Each number is 500 + 40 x the weight over its row's rms, rounded and kept within 0 to 999. Layers, rows and columns count from 0. Numbers have three digits each. The size before them is the row's rms in percent of the matrix's.

# q: layer 5 attention query, 128x128, rms 0.129, rows 42-63,106-127, columns 0-127
# k: layer 5 attention key, 64x128, rms 0.125, rows 42-63, columns 0-127
# v: layer 5 attention value, 64x128, rms 0.116, rows 0-12, columns 0-127
# o: layer 5 attention output (transposed), 128x128, rms 0.291, rows 0-12,64-76, columns 0-127
q42 096:539410513428582490527523543499489485431506515505465399551538469573487466493540517532494499485543564479480519500441510504455520522440513468451543579466500513466482472495482454444511458515472511480419533490514493497519475408549506487501528543502449509464418494429551446509472469487465421515504528454459457520527534489502530513496432534496535434554552487566506591538529453512532445488565
q106 104:482447537475537489582512410541517507473526538524424493583577531537605449498537466517488454460514577535470539496543481482430475478500453501449506559510534464452489474485481506439513500481510491546463524444492490522500499549459497505588481538502517538577477529473536476477473491557430466500475483545510499490526569538501560500558506550584420423525487487499465462526553510456551568503514
k42 113:464448496534568494565464468525503582531494516497492483527530523507555482505494495512546512483488579535492555564595567453424511472477423491497533505535578560473460445482523541432533532534458543564486577503496460473501510531514496513536516513478505517513497535482536515526423514501523549460572507512439524495554454524490557477525423480513472475549484442529444429505552584474517503598458
q43 105:557572524519531446410453500491538493509554454500564536533454486563515530506504514505476497571549417502494499453482484451531485545515453491535494526490527530514550533407468559501507511520536502595486550481570432501481524507470460504492483474486509528544561541461532463513510535429460489425518497475583586523521535615497540427500511469563473518421533518518479442520481519477460486509506
q107 149:449560537555490522491481474457514458512531478551523458480413447429506511551545433460547530559561428530451475463459393539496462552471521474470488469412560498544529562480519529527489411501409476500639484483461437499513473543545467480485520476494502531487489506553521539553535488470479482446466537533540505492466529491518497500514519526497473517464517543489516510515444550497512460434472
k43 116:538500525614464494580496421508539462502466493522475511490478415512502519552452402512491575552513450519452482420476433542506457506498458462481517513442530485469472530525500485521475520483463496467501509526518455489506454502548421469543584506476494566518514451568525502529522465509456435434533577550453521454490530434506533472498533455495485524509505523463491436554479572432516553456459
q44 090:472445506459530520487545405550554472508455505507488505431529497464506478445516459455436523478500490579477548480490524529481463536515415455498482498469543469492458510485472619529532510510463543450378403455486538543515476439470535474495440467518511410512519532539503513496488533476574526529546451507469505475525545443542512467593463483504492433473520458493430528492507497458508475507449
q108 105:498533480481598468514500497567478468511505462496436496536513566480453502491492508487485507452468540485477558455469476513391463482548462565449461500520470529503565475497498533446567458473517472515482535459493510518566552452570538539483547546548496506487519487498480548458499451539425441459602481470483529486484533411581549537496486502540495453479504482477478416465561543603481535527478
k44 108:564543502504516500467546515504523469544551494517476488520549535562493421436527469437488511514552411457470515409543556535509432496509449554469531545517506511460603500547458553403522438446500466490441519465513486482504462560537501580453486505493507499523498523477540559453480496540482478460534507490545479480569475500492560495448458511467544441449530533451514477553551476567550497554456
q45 091:419487416522477417544468469445521519459470478527500456547511556535458430517525579473440442534484515466464564439606532449481488468526468519538557504499449535504447506535558565498510486509442475452506572518561426538463461533494470508515491550469500543459477504482498501541411509505472501523505537466540545457543509527506583478494489515515439530457524529437426474525507541507544543479475
q109 089:488548447540473484556507499433453477466454536557485437588492534514512506509523484510489487484476515485466505570549550509506570461491488510414500516546442514519418500521469481480527503599476568452555474507552510498495526514485507561516555594460489519463492402517521477523517519509424495516471475483446556576438417513482526565474464519523429530483502570488515487569445517501436489460522
k45 112:477464473490485562521465494484473524457463486402488491497449492491513503571472542516512555477482511491435562558513501499437569569506516556478557543568462536499458490593476471460538519572509520472539557464487422535575512451477512512573519498518491488492557475472506495511500524515385496487559574455419548473535430450462515551485500571502456531489522505526494536552475582475499483493510
q46 104:517461524476515461454502474490505471496551571526498543548439593442493566537427505442470420534460511510499492602510427418472527486470541458515433485439516539519502506496493499481454474469534553549548458550531494479539517504424526475482580514462514566521541485523507489481499446528430464503481481560461472518457542535490443446491516458515519543486492489432447501456462542490512469469388
q110 130:484494543523486510497468523437571473552538496560459493490449519494516516458543507492472447534488547576529460510534486482505502566404479562512533536497533470551483505557521428477464454502427496480537486414483538529508448467552502501574563510491437557457552513507533542425577522497508437498472579499482467466505509511574437495439529483505488490569585484513471549445525528468417534519498
k46 098:505481483541478509462445512478563577518500477564512473514471487516428461536563493534477417502464519555523506509460451447535494477434488578520502554442541407539483549530476449463525477516439522540469483406497489507502476562515499522455550475430484480517501560561515489499507483477501555478558575521591536468529513455464498538505562604466523528510544520478484480469501596493453553521517
q47 091:526495527453517529507487468498557508513473468512525562469469524486540528506536545525527530492482520543450423523489464434448526464476455548447458578569481518504424500461459497517481548491498527513476540553453503544555507449542493482533525465552383510600542495394484466529513512522466537511490540447549588463504493472492441500481469466518528471569531476492521562573527518601501511553550
q111 104:540524472482520475554465431492540474505556436452476538447464565496590594481546450539485523487576456501516462537528505449460483429539513567482508495465500489524488525455524480528472486518522509454467545551440502530533510529524509502541489576467466440527513542464471470505487473470488558583503461561478575487511465490503404429538456476551452545473465482490507553576544566572468503484472
k47 110:582506553490484453477490446526554472527554517507472527515440523483603571482538507477533517538555504523496456536516465460505516517494490509551539535550501475500515515507497456478522427500496529488443503522410488593499454494514488544506463574521477439566489539420501453441518518454430472544516526491487576523457419472487478524466466416486471591536434441539484556548556528481517463526479
q48 090:495538541500474478487482456454457490468566535548443447501491489487509520492443482475503482480446527442516487571569527504455476525433510499492490427411497486508526564547481514473546467475516472597571440479429524480485486544565528534591513489452472528431444582484420525495500500500568437489471477526539515526432453564495531538495445457483526557535508495530483519462548484440438486447512
q112 121:481492556447457492512453552476520543444429572520481478542485423482498490453531553443586508515444517427463509496480536512526464502486564468511471453524462468495493540539572502466508455474496487558503492420455501506438491531503540562479537493549512565530454549465506465422501406589467510511457496564484482496491474506533516519512569402479534490462450485484452578440452514539526510504536
k48 121:451528566466481478534469505479498491396477558511463493540469426503533562502561516415540544564446468461414503501533491501479494509498504537520537443504501458534490481569466537524526466488466432514511529473484447479456509512471479515527514538552542560556478562379503512504520464501491397543451522543380499548536471494538537530483489508498528465553534526518480543467444478498550457547498
q49 102:476524540583512447471534499585541517428481552553526515509467498527541515518640548458487537569499459486473545440470507474542478534445538523475524412528452486482536526474462552478481475465494528540496485575572513506574502558526435578497508494512516508542482509491510490466471450580452436531550526455534509496514509464496526456491498565505507494496529496517466511545417525597532537508472
q113 115:516514515575472483495484449535517527460402467532507483515538476513550565450500486530521564503487488411506513466572540529523462494568565467502422448482510508504589526434540597519493470497546495464555443560543540541524513518498513574514464520504513430472422458543483457429475515516464527435484474442492489421519551547466558473476531518476526440521478554536524478503531511534477520494557
k49 120:502497534493446437475470431477537522430493465554508524484577457464558517444462460525550474528502499409460462445630521489483429486458503573448530522498448454493508542472499504485470476489459503554522481493561565538504433535490487534461502554498541496531435474525464484467482524511461501410451506469544503518475504467459599477463535486426513513509480578509510559494488489494483437453561
q50 095:519506496561559385485477461519554482444552482513536456561514504517580462478483415550485548502482482535485442488509524533494420526525454534528590516520546465554456500488515503520558513495456559475443480546441531489492496434576467481504467470568468463571501456472459574484515511501483465568453537486458492482473497530570573448487465461527450500529567559468484513532537453457468488494488
q114 106:535479493562502515470443532559572462519526468475519438535508510450542520494545566480457466530526611507436554453511483558580479489519536512503514578495502488521496475516575485522427498504484499507526437475460497514400498457577535573549477498526479518543525497476526556461535474555534443490501498447575493483500553449447529480557450393543503507506444496515469476530470485448481456470455
k50 093:539417474529505528483508501505491517516542508526615411504477483511497524478527452474477507509507527445407493441488575484487491431454512542458452500545513509529430433571476479499484447489561499523517450498424478477523503514576447438532518520472449513501586527552498523496503446493456433464478513474558500511446573508438524424522487463454552486496480436542543521563494448483471478432498
q51 096:547522504474526501472479506463474531522502457507508547445535439507489537495443550570527491497558555481533515454539486510456477463502466432529516524473460477471416496506498443540510536571505599451530554541464468505455470525469645536534496509544503508498538474538504420530491485433488514518508546458539511502493481402525486523537543450516458600467417509470522491518527515542413555524517
q115 114:572542483481498535487503486491525512559514541523508404560552444488456489521462535520471496548572461513509538539465523506464475460581488442545560483432561459449435504491509480509526562524503602508414520510532428498488547465503542488547493474551443433514593510468555433474488519502475495497490492490515554427538429457471483571480508550503478543455517478511519449494501559555499512561508
k51 121:507559434430452443475557503488522533522478462506478411491580445440465460485475485550451472537570474436486502516509514518458463421465496543513562514515493437481450522503463443448518485487452585479466497542473509459452505456538510482510500542490444477540526485452517487472512512475487447561550525518577476492429374443500528559471535515447581554506489531473558463531491514488521493488496
q52 088:486511464536420438492504568538504511473502575598480477521425482514486513568466566529508484445471488501542524458516430520478420441571510545441445502496538505523501483464531498468452477547459444555580410484461514529437505477498525489575553481530547537470535473574514531461439498475530488503478500507448401477504507522463520493433536540496548486527482509487538499509488565446544557521488
q116 100:481499530502461460537521512463460450456529566501434483499476495489499524491497438496468516535513485489488507426483504501578502464519511491468491535537527481472524532473481568496399509566491500534513505500531513468483528527472534513474466475471560530557600454481502463494455461516423494575508609577481575494507552482479512391618527549418463464482494524504454476489475460395509506524491
k52 128:482459500482476434452501528425542491427483562449415447475521492493450471504539514496450491523518433489504541472490578543535456491485478526570494568482529507444547547488540554504464514539435474548493520474456527507412494550484502528498486516469530539451523444481500521509478480446480495533516608546525571487490603460451634421531517521477525489500491525470462473505470497454461531489504
q53 092:508469571476502519504461539479475532514474480548542557542475435568515521474585399466438461505460470603492500500526457523476556477472497519477510444523472522555467489432451547584501467500489453506486470505544520421481523494513498517541478540510529461493478454557507448581556495499582479483489470508549489524430562446499529485542496450554571522547478514481471501502536471564504400450470
q117 139:524456492429577575484460470541493519496475469534515555533393472543458541530581468456468521485471449489488505480465394450503552484519510486481532461434479488504485425444441466529544491517536534433523586501500505529556537499439422562491530457470543469540511479496557463541515474529479535559527418466541527560472475478488480504551474426516559517469497510499471501540518545497439482465498
k53 094:482498521428544504510468482459472455510465504563531553498456444443517520466540459526528505452454479442473516459566407454548513445468427494478495495481510550551460482521448532519479433543482602487517494504564450499539484540504477567485568510416529485566494479490561479484476431527413584546478452471546532541429499437527488536524474470444500521519454540519516461560506509490490486451509
q54 091:496486538532447573530445518463467581451480592502399517436452498528515469491534508451399472496528536507534462498479511519424522564444484562575483488452532497521522440523484467457508569527511491554552523464506494603457558461500494489526488545512448577486482488582521489457450508483480495534547551456498499498539533530534467531508550499541491442450456470545515527501454546485462503535460
q118 113:518419549508479468525456531519500516517518536451460492495499535457467568590513555466454443532489538559500521527527525484492580484533542546535442468447526494483558492479625492514493513478451447452490512485518430491495474451482470537482561512557435538457520473538506506452481547485546475518513497429547566474495540534437573527416525514459526465418476437514518485480454570440488488492543
k54 111:453440561499541477541508454537478472455517476496494490534471491528501590543486566446478419487583517539558536511516503475489517514493490549413427483472513520522435549525584492517487542528497418547490484506483427517560571419504536493504544497542498534439536474583553472428461545452524489493445563540503463514524551550546513520459488491513515456423520469505471498528459573489486466532518
q55 080:379542449524474503522460512508442498431518502532519542425386528473465541437495420500465432538445525569491470562493458478599496458494526488455556532507561504464510480508545482473505516467564534500520486494485456399518519403503468565533483427574511508472451550469523545476466485539449531474499464489529473485551562509500487482512483541502462478538490503498501532459454499527507503541501
q119 113:443554525521531501585522492487452482487583499490472489466504491437532508528529523490468472495460535436467495465540479457469465464536544480541541491532485512518472510490497457420545413534577517490551525456509499459543540431561470497552482400440534525479423496442526542495491484543427493420489441485525443486545407453496520478509508521475444535518438424491527538409492493520472457473486
k55 122:436553448485570536547484506519474495478554469465469476444457481475503533505549479466429535515489511455549521493523525514522521468523588489524536464568539531501476508479544426438630468530524455488467494532512543457532593471529435524517519441477520531464447483509536633524490481564516502479500446476520444469525522536515462527516497510548506522522541450525416548449521485544456528451534
q56 094:547491421517493478507472494551498498493489531554502471427462547471454557559498484456548526555472481530445479431497574456531525464522537534411467451557506508509495478509545535512470459505486502567502480505491554498475476550454487524489523527520575537584520475604508540444455499506444509391469501481522463563544461476474530466500493439486414576513562548505472493491481517410497472554509
q120 097:485491491538428490473479524523527514538500517543568550495471542452402494542566506569548452540464534487436519495531561487504493489509506493489529446478508555516513512546500568588454430510434513484517575476465545440475466508556526513541469508533531508518466483486511519524439516493534506438409471431592462503488468504465464572418514493429464564552587495520498518501462471478529532519441
k56 104:463466504534492521470493511493497468504516519529533542524486600454431533517500398530409476532446498488498450512534481483479494476562504568481484459490536483576537506584470543564509486538428512507479495505440541420513533533474533516495504504604587515505492479492546550503493517521500470497448452492564549548451493509434455566437496511492449510591560549541498543511546474525543509451448
q57 087:508476469497473485533538571528520455503457502494414491598537500525526449528495510494476427520530447559478513548463479481594510468532477534550595479516476472476499524535545599447487515497470575481521451458493549508468509517479452478498454466471572492528517504457499446480554482484465452511507503487546499565537528472554415518504523463496381437537503467515421472547492449493445563468499
q121 106:521526500520483530530514506515460478467547579492518558573533563505466582548435510505563484512508458502510434551473461494558534488527561442603558531481508473486583529454578468510518507404463504544525507532565440535495529520522432512538471534470552515515445487451456506500481480474542474453550564532535537531504493491551482535546540501551412492511467455505502467535436443460450524512494
k57 113:456512455480482500537469534464469519465561555541547504530499572480470515587454470495573431531558433470483470545527481522462514472528555480544517530454507496478443530517493500489530510404470480539470529512534416480505499555540516426519443510486514517428435503554485552528497492481549559429560556522499485503546499526541507516523494580561459470493559418512573452561425461478463495528488
q58 093:421512516519455487544513540541499451434542496478436554565493526461487501571512545446539425502504588548462522555530481415458481551479506525424482434479449502443504521573589403508454502442499469489545480491469495441544561535544495487514508431553490532549520519500497507425510498466501560540521499473534503524491455471519531524479493523463428483516540465568509547467455514541456481464517
q122 099:488499492514456518451476523500496510482534509482515456486410495459451412462436516452432407566470519489483531530476428501470485494493523520514477510466520528499563514476576462454422469456534481500491461462450536496580526537583487423543488430502546547429489525482510572466519505417505528463453527500510530522554472471525501521470386511451485469552542541572526520466534513460535473456481
k58 117:474482486512583507463427474534486482458576543488478493495409485474508467503467556429448467549463527470468573484468415491484505509514495476555443519447499502460496456475598519443453568532543466492537502491524484505541547452547508430532492506537534535481559520513490504420494490412451535474478547552456541420568506454540508490561440565490488481480519481534435541464471483444520479500490
q59 086:537536455494470437559486534519464474485590502515519451492550459493425483462507494519507471422453506479487463548523560532437502484518535535534460565496527470355605542544484515513481488417553531548476551397470479499479479522551444518542506533460513517508456491430477468463508519488448418517500525582515464519494521458549457523484509471505477533522518514492491490434469489537547483454532
q123 119:544556449523505501480494500540485465556500465511521499432497468472480503466426485504512432497492538492434457467490533479440441466494504542497546483519476469454544505545438560519603467463426486539502474471522437480492525507583463433550533499531458475517466438493468522393588471467468427546511482468492470549524501502550422457518455519501502467516526516504505533409513599517490575507469
k59 120:476497462506485532505477495502500439458508512466508528445486444493495528497489553555498467545475511527423501503503543484546470527455485502522513430466459495462492528521466607546545496441457441521500490476517508481450510509522500484598478455607540504511486404483451516466557504437461391498491496519454423432508523521543418395510528513520531496484545520488464562412498532437487522519455
q60 110:480484530506549511482520474489560519510535550515483487464448432439516509442563468561532482523509478485513506545430491530488460455506457477479521493467501393508482535472489563389494510535478454493499483529477460460472458424483501506548488526573413454507516571498479451573504466510504502427498520537436531467589589562558511543476537545527469491579486522459448466520430524465463477495513
q124 099:464478499544552526530515474475522505579449556450557557520546436460505457494493464507563435498503480528547473502475539502519487407454490530497508565486458441509461597535570568435514450474489475440517476538526499468574478486520508475481503536586477438565542481397529492571473521443449478534503475521495510529491479497597518456460542497467490481514545554533506533559478507520453517459532
k60 113:570487505481471546519504489487621532524458530475566501576488489465551456510530532484566474466436497521514532520445541485476524449459439526485514481460489476468486506539476532412492505471494551457518480501487505505531453515531497483517530521532428413592542513398482489554431502458497487534514516444584515556452529494539525462471519435503496472517534527522491512573491551511399462417522
q61 085:514483535500484577498500517569453525549469544491464481491487522509520477568481518461561455556436448529442525549549477492473518497529520461472487497503492516528555477431497461519466556469486443517479420540451461532565501465497497551560514483443450447475523486443493593441505497525468450507552506459427502439522551480533517569578469547531530503512450470478408503522415486486582531450451
q125 113:530521493456463505533561533561510441581450502548464469552498475444539424524508499482515460563478532530462532461538454462563531460574550438504466534459486537429547401496517506529453479475527453520463494491394477455562521525423439513461523500463512503478488484485462550467517513485489474504444444536415544442545558538524499504541506500538478546421484510483526495489512491525575493487442
k61 090:509499460484492452522552502555509531463446431510508468493502493447491425496508503550546486532519494531499549578484465477528498519498487460490535595460466479501447508511533499516527476561517444543489494494421502480531567457462425474450557498455504467450466456541444478479522526519479400550503509478500560428548511574484483439499437497558524475417546559515413481472485460584532506430450
q62 093:555536446438477542528461488442536457477465552476466497476455504481491497461472473524536486526470505462493494513561519526510471492490542533501520579563536556422557497530497560515484567434560509628456579470479537472489580602539476531501526512512531540480465495507474516490433487495466461508465581496548487488481487530445513462505520545511416512483552534580531511458508460505490473561584
q126 109:511488492520479498543509540535560482532441490462493528528490531556487472604503582493560466389528512493466598509501462500444493574517493533533498523434447536481501518570525480451527523529559507552503545487446458547509494519526533489577516513422456494477460464435439495486412517502502553492514578496523506459529523528537530490488481475489503495516510464489539451439381512522421551468524
k62 122:522415494475513481473536548490554481534436535461463485504534527515498454557468574502487506419529558440511570537494426550488491522501480460528510547462517470471501513554599486430487480539478485495500541434527495502524417472523514469531533555466422494501515437475368485494453479462483494517556583458512528520461500483530509512534492513465494460465483493481482443470407536505411565479514
q63 089:500463531522499489478558413472564541570465451518542454497497577499556536574508504538495539525513501510549534474548446515514458497414442474457469561537489495550431483469508478517451460555518445541522443517509506497525510454508487455521535450503489504532573434561492507522534551473481520472458521522556539510487520497497520414512617512574584485522527497449439442517463462534466526565487
q127 114:500494548566516498463483488538527487518520456484565500572531446517460563503598489581416535468432437504503542527479521549595479488482489445513496533510511471454471484448425517495491472457438439519525506402553548489480521516524474527474532512550551503513508483429515553497499501515470404480498457532463551482553542493460536508522571542591543474562486487526449466490496510509448449535470
k63 110:488481514536494526460474468585471498526539516485524516566490480475474487509544457550521456447469472552453562537488485502562467546455417478521496533526546489529463559515456547466466448464430405507477454399505505525516483460525498468521497459525570500468498462439475559464484525492476351475503560534497491514543541519484539502498558463544499484565484557552382479501499498505467525474512
v0 101:566508537505468509561510502455468554439492491437499495469378519463444470530546509507543488476509542506462485473483538474477536562479549466545482476468477609496618430479482453541488472481541508517458483540474459523510440513589529530522521509448458572501570471509492555521460505463554521413556516508424499521460519472501535503506510462531503502464502481526537528525471568477468441528582
o0 101:452464476544562466460542526537534405445482524528551497526531513501519509488572447449564541505480399463461498447470480493445509560554524482498528486490546536481570466432432520474535495499457472421475493537475451533548451535454458513535507515497466546543415517483450506504510506557494504448458526530486529469478517508440457481527459531482415487436515518466440536480525500504522474626535
o64 101:498486452516436540547460490499541555509404518477486513525505428458490467435486513543484508531536530545490481538454446519535505440533491527481496566535531495487496500598575495524489528434481485559523460489510574431462554511536504569536466481531475451461532460468566466427594469509448502556501462490518541473489525544550477507435535551424547455533543441520511427491471501502506535455443
v1 100:456514477513481499525382530530447483430553440458584523545414544458513478516548464467496515488482412547532580520559494466540505527462450562463465445544525506464563473441497511491466530510534539483538487431537503494478536564435550512518495500551563475499512468479547545456420532496544522501445514485569578526497566542495493448535493527526464503521500475453518511496502471507545558451522
o1 105:482505569481506486512426468492473501432535466436491474494397550489503502591561501501477494498446432588544487516463473498512530529506509490455440538434509512547494541477517502589469494482503501438447495525514447473397557510471560508506526489529556530498504441479559542480493550478436466520459435474500506490440486595531515494543497388545523470498549526493518530520533496561518455515454
o65 098:516485446505536524477537527467526452517446475518466440476602396505524505448475559564542455527538535485457513480488527546459478485495467491540593545565414478479502469507515472456496534555480483581500529483479553495588425485515485501527523505458449444445524521496456508460534522536474484547525577521421439467509484451498486539493452601489488500409486444512479502517489530464473525533523
v2 105:511529460555477505449502522522423505474469554450470523486489473473514454507497531413499457465472502490419503522527514542561496428503573460544447483479556497564490459534514521514462528450489479522494438497531473441474541542447484538452532523457518440481521486459530474435555566446490512519527484518515498491553416450551503456390488443418545533481516509520391450471460574509470492526493
o2 102:476545448502491469495513493538506478569443514541549480503499516543514571512499497416508494462451525484436486471443504516489592562569479458479482468483473590496518443521449477530559472540469482471508467501529532448518467461476496567470537506521436471424582458466476449527511492478532523558511453502467516454535486467452527486585538375568498507503525496486489491478426606513453535489517
o66 094:427482532471552507583535554487473484519508513551516492529501533490523451521504456601494486512507492580581473493541416447483409517484478557526505529570532484454460541501454484463533561518579534454469548493473446596485537519552544431556501496509488526516422514547559518572526519528556562487495516508505521515451442514518519550495471535464512520553543487502535534562544460534499456478479
v3 091:516546518531519491525481542484514435486446459512486551466544502561500455520403499440441545476571547536432566486465514517524547531491454509485606490549537486547463547432527408506487456522507507443421541504588465491529526509428461554448509471554505501527490479487494500518505515457413527526494519557485576505444544463511513486532549419549524511460455541486513493553474493468466508518534
o3 101:434483508490521517469516459449473488506472516534482410593482579507490573488571547483526497491546461506534484492545514473497521554530514449521494579500499537465491509556424536489487448596479531480479546496502421469513502417506502430502481506464504499495504495510511517553456589459490511455519468503527512532370534513539585511513449520488498477433427428566510540533486524479511518487569
o67 091:499514473445455484459463529503510524506502469503561562424551480566467450506496435533494536483488481465448485480508485569489464454419507553486506504484503551552586474490517465548524496462504533550468511448470583497407478572539508500470496487487565593492511607479475520455483484519591500497427489498532500490560480493513480544498524433519491473571546563437504501452574502486547482545453
v4 103:492507497551445526499472500527538528525449499544438569417549500546548451533473531397457497485501488451586434537508570504538524514555527469480471502586468607544500511544469545510486539435451466459575569479488494479458463434535461466527544509517491489519583482544455484455508478473511522478481531525519494479521469548551566515506464506533473585493525399476495478481496526520481478463510
o4 100:561468460475474552499475557506465555516482599560494518434550591478510501571416539484507532463514485506500447482588498530440531462526470491477500504575520430542492506486478471493509530464577470569513473529436514509517525465541528538532557525524481472492534487464443512527419469522530481579461401497480544503495493475523446486546523546519425545471551442471527460489490518494513455426475
o68 098:436511523429459512481536539461543482520496408494582452546507491515592560511571457566505511492564556527541564482487546518502505479473552504549571472461522490450498480443524520522519468499496540522450542582514445474462509520478503514504478450513506531433506517474523520515566473522459532471554524541503463523555520513461516610501529527448607403508458535525460527503466478534498529538460
v5 105:554448558496508460499453488450527519443414537514517501497460504476491478444461382463412484488507493572527486562506528535507505432574469498527535530536538500481462573498496527505521590442552531583483516511487500531489485454514525568474523481527420429413466534488510496491477534458511514541450517522522531527470514488510515501420517531583425508401481516530510537473511511503558531494538
o5 106:519571475526514466504525514481516541544547485537476459475432469553529535570488529474530585524523541438554492466505471492442483568516472470503499431432557518499450482467494441531467506546483532477454553557486467528470575515495559477526509543546493444534455525535529531534567623482484475518527526489432463542502437486569510550534457461484499558472427490491504428518480448547526469455563
o69 092:512542551488488585462511517556518545465522488514524523476451578458494506523544480571510530524545478475465490503440548510541428469462554553515545535526483478450520458536491545452525540484499517440582447538508554460539482550440493468493488497511516515573526477492491502450515407502461580422509481492479489428536530526479435442446563579509537478544526530445464558472526428429475515536496
v6 099:553495499506433477481419569492523497457483452513544534529475562504546452434471540520550521495526515460492492448500516422579424479455552512570488448484438505424521593480509507449523550433546493488577548511521597487497490473522453498488555532487481508532528517504496486526535439523484433489510485444498510519512480416512487516550459507522522470509445507491526459454394522576559519530508
o6 106:457468503525499464396445470452482457449561513489445451441467449440513488542507509549441519479425473486540405502544432502467434527556487551456478497467483452523477495457458482504522436479464516522505433444454532425495482540537492515483534466520512581578552547451513500543526466474461467567507493513437512461471391482491506484482551528566479510582536464491518507506492493496536487512524
o70 088:431451480512527495545567474450441582453458594447576574594485538503494468457508487465487508529537521505500480515540570530506603499478451469447521540552496554536521469501530478495508421548526528514510463566488416542525469560454471475537497526484536461513490445550521502477510544494524504483429533534569547532458554552511498515530557505467461496549461487479473470547536518446506465546510
v7 104:548577473455544583522476527420538489503531500550430434576446497528483470482533528478519469512535554501473489487530410503456542481458532471556513490547503511526508567449548460515482471418509489470539539488505497542485524520556545536522465511422486555516521478508468425495499474527473484563474529459443490412409462516467423531481475512472461500546539468560477461488546528512544542430557
o7 105:505413472500526542463462541462519455506508503488525504493542496516546493518469500495483425481595496503539499546528434509460509475461473533453568481503502577499456475530501494458425432444502466486426607493509489492510556515545537521543541539482551486501404454495505416480524551527489559453477513478449558476449456496457487519471456452524517592561400467462481548479518533484510484566502
o71 098:457487473455440375499512446538524497429487481458460512525509557451478412419497502454464533518477540471497438497514530501524557500512527457472419503497495435497484512508564525530555486572464498555490476510537480494527466453507505467437547467500469486477482590561459545546426474414505441485497505549559489498534519498527570489599503491470531479426553482477554501568491524486506511504526
v8 099:437474495485477462514528484414528345464557503549517488582501520529505444467593496499523516485483479524502506501446437473454636493538487504552453496541505525512477507495485506543521489495514502536498554524585530464555476446472437456442464507485495478431563478530483509526517499479544538529512556513505536542466465460526498550561492497532514529479435467476462496536489461575495434443474
o8 104:467394465479496605448465494407528532512481485535459563485453539406491444495529495445531549501601500462539508533509516473525482465457519474507556498486519555533495518451480501531524489494472450505545589510460546574575539561457523481439501541559481550470550554528522501521492504508472545451458495478464510493505515538492480488534502583543525503493497482616565513560524496520506486525494
o72 088:584540487506516419508450497587472498525474518531501429507541483554571510450450494489476475463426490543446451493561531484471518576470516483424534510523476433488597511526460485535458553539513501509455473434476489477436461450533491493547526481567523483555459539481544483476531449448502523561497532483467457421489471564462513481463538503445459433528515534479477495459550495446522502576548
v9 102:511485415449511581502474496509494510510496398514462556474514499476527497484506475512425569482486581606451500498472481532503456471553477436504463525491552521506475496490538565460526477453487458477533555481466512470522412492568476577587418527480470520459545464486497552536509490435532440541495486451508506533461574478517482511526479455427511498533519539503477564516535483497555415526545
o9 095:474448480489461554542514435534465506511530424543457561511539523494528523548528577437505514559442494453482531476593470493524521583519522537551454483462513512512507487499542617469465453531538483515547523423459468550537457502469533552531454525500507488551514526454562477489482460526464522525521513526472571406460515411436509496488510574486535516583510450519488526478483471510436462491480
o73 105:525521516443533523513491560483469460517488568516551440525502460509363552485542561516499493455521475493546603471401528463507435432528468480495476496428470535518511515553510439521524558487446510482541454488527539459472497522532525451533494508529501471470438511505485449500475473506509555411477493479519495561549537536464529499538531432559502471397490488438536452525520466474535574487491
v10 100:433480470486433557424465519453476543421512553489479498478504492447474433544433462467492534514505553509521503489509531436508522466547526540488549457492453510481507497452479540562544443472441494438479531497477571465535521487517492495466501455459490485413527447536494543545529471531508557486555525465478521494611508475512461502422621512410475495448511454491527522507480478477568520575486
o10 105:460515527482525495468502484523518527506586464626573441474495502511497408649484454469497495519481520498476541408475471492545449494568570503490485443538542534498520550467488466529504492521560527464546477472507479472530487435447438501517510486452496472554518484525564417506509459502513460455480485565448582498496469457532506487569541552556465485516466469496469460487477488533513553504493
o74 097:530471527549487515478520447555521446513380539449481517539480440504543613432543549568492508453547487494534461542518468531523478528506458474488503554499542518425487473510482460447536529481520527577490453501473460460508518498543574606549431516508575521514510536464451476482470506496483460525508499441526526478511560513472482547466459513426498477514444507531499554525516583563492462477562
v11 099:498453516489550440467456504440460580497493524476485508483499474516496495513466459528580470510452437527617549522512533492540479500441549510487538558476547492474565496478507529482430454458492532488490528408533531448469466420429440461541516520542496453464489492579519501505523550451465498498489457474536533378509538533523479453532489525538544526515502538570413528533501533543446448511503
o11 105:512474492505499394529453425544522483504472509435459516477437585519495496521532534390540486498475521507424508522544503396473457471444485527509421486535503424453488426556506518568534540515504475485555522541526492454474517588534487431502527509501535514426515461489545562472566471440498499484479456520543446581522482467476553491459516482458464535450479508449507497491492516472470454510488
o75 100:487492574531505565447499526490506497499435485511505509523563460491460560410502522548456490498543536456471476526466526532487541511544514439538582482481472540448510559498454507530575487471473491518497555523467439553556497420491522585480510501433461523558485578465427391485425464487441512545485553558481505477502485494459487553473450486546511475575491527465521448469522501449546486537534
v12 099:515496474473529443581468492523557533444449528492499439522532425441460455477499561461626480502517535565445515441531527534537439460546515452425537561448498465464496571496484508498417450517460467581500539464532546456502534533466505503512501589507533454475515497503550534500511471515511523529461534610529455492496471520473526558494547538498527507449475490536536485559490523459549515519503
o12 097:440504534474525466465541500497451503469526506513520429570504564526472476476442508455477503488498549488494471508477535526433451538514547525482445495461470536432573413508488488549475528449523560515456502524454488507555481457515523438595454553538530528496506518470461456569510501521403494516454494482473474477508480577546482561526532508518597464494533604406562493515530489535481437461493
o76 101:525509448531482432444505497475488505510509456434478560460535502481510544486538542551480457444546513478464426512504440447590590550485487454459464501509556556507458492522440491447468423585478534477491543472450506425512532500508507480465529501425447478566439538508500500513491517533503500452515511446529542488513437444465471461490434470472439571591523449523514555527473470446485477537468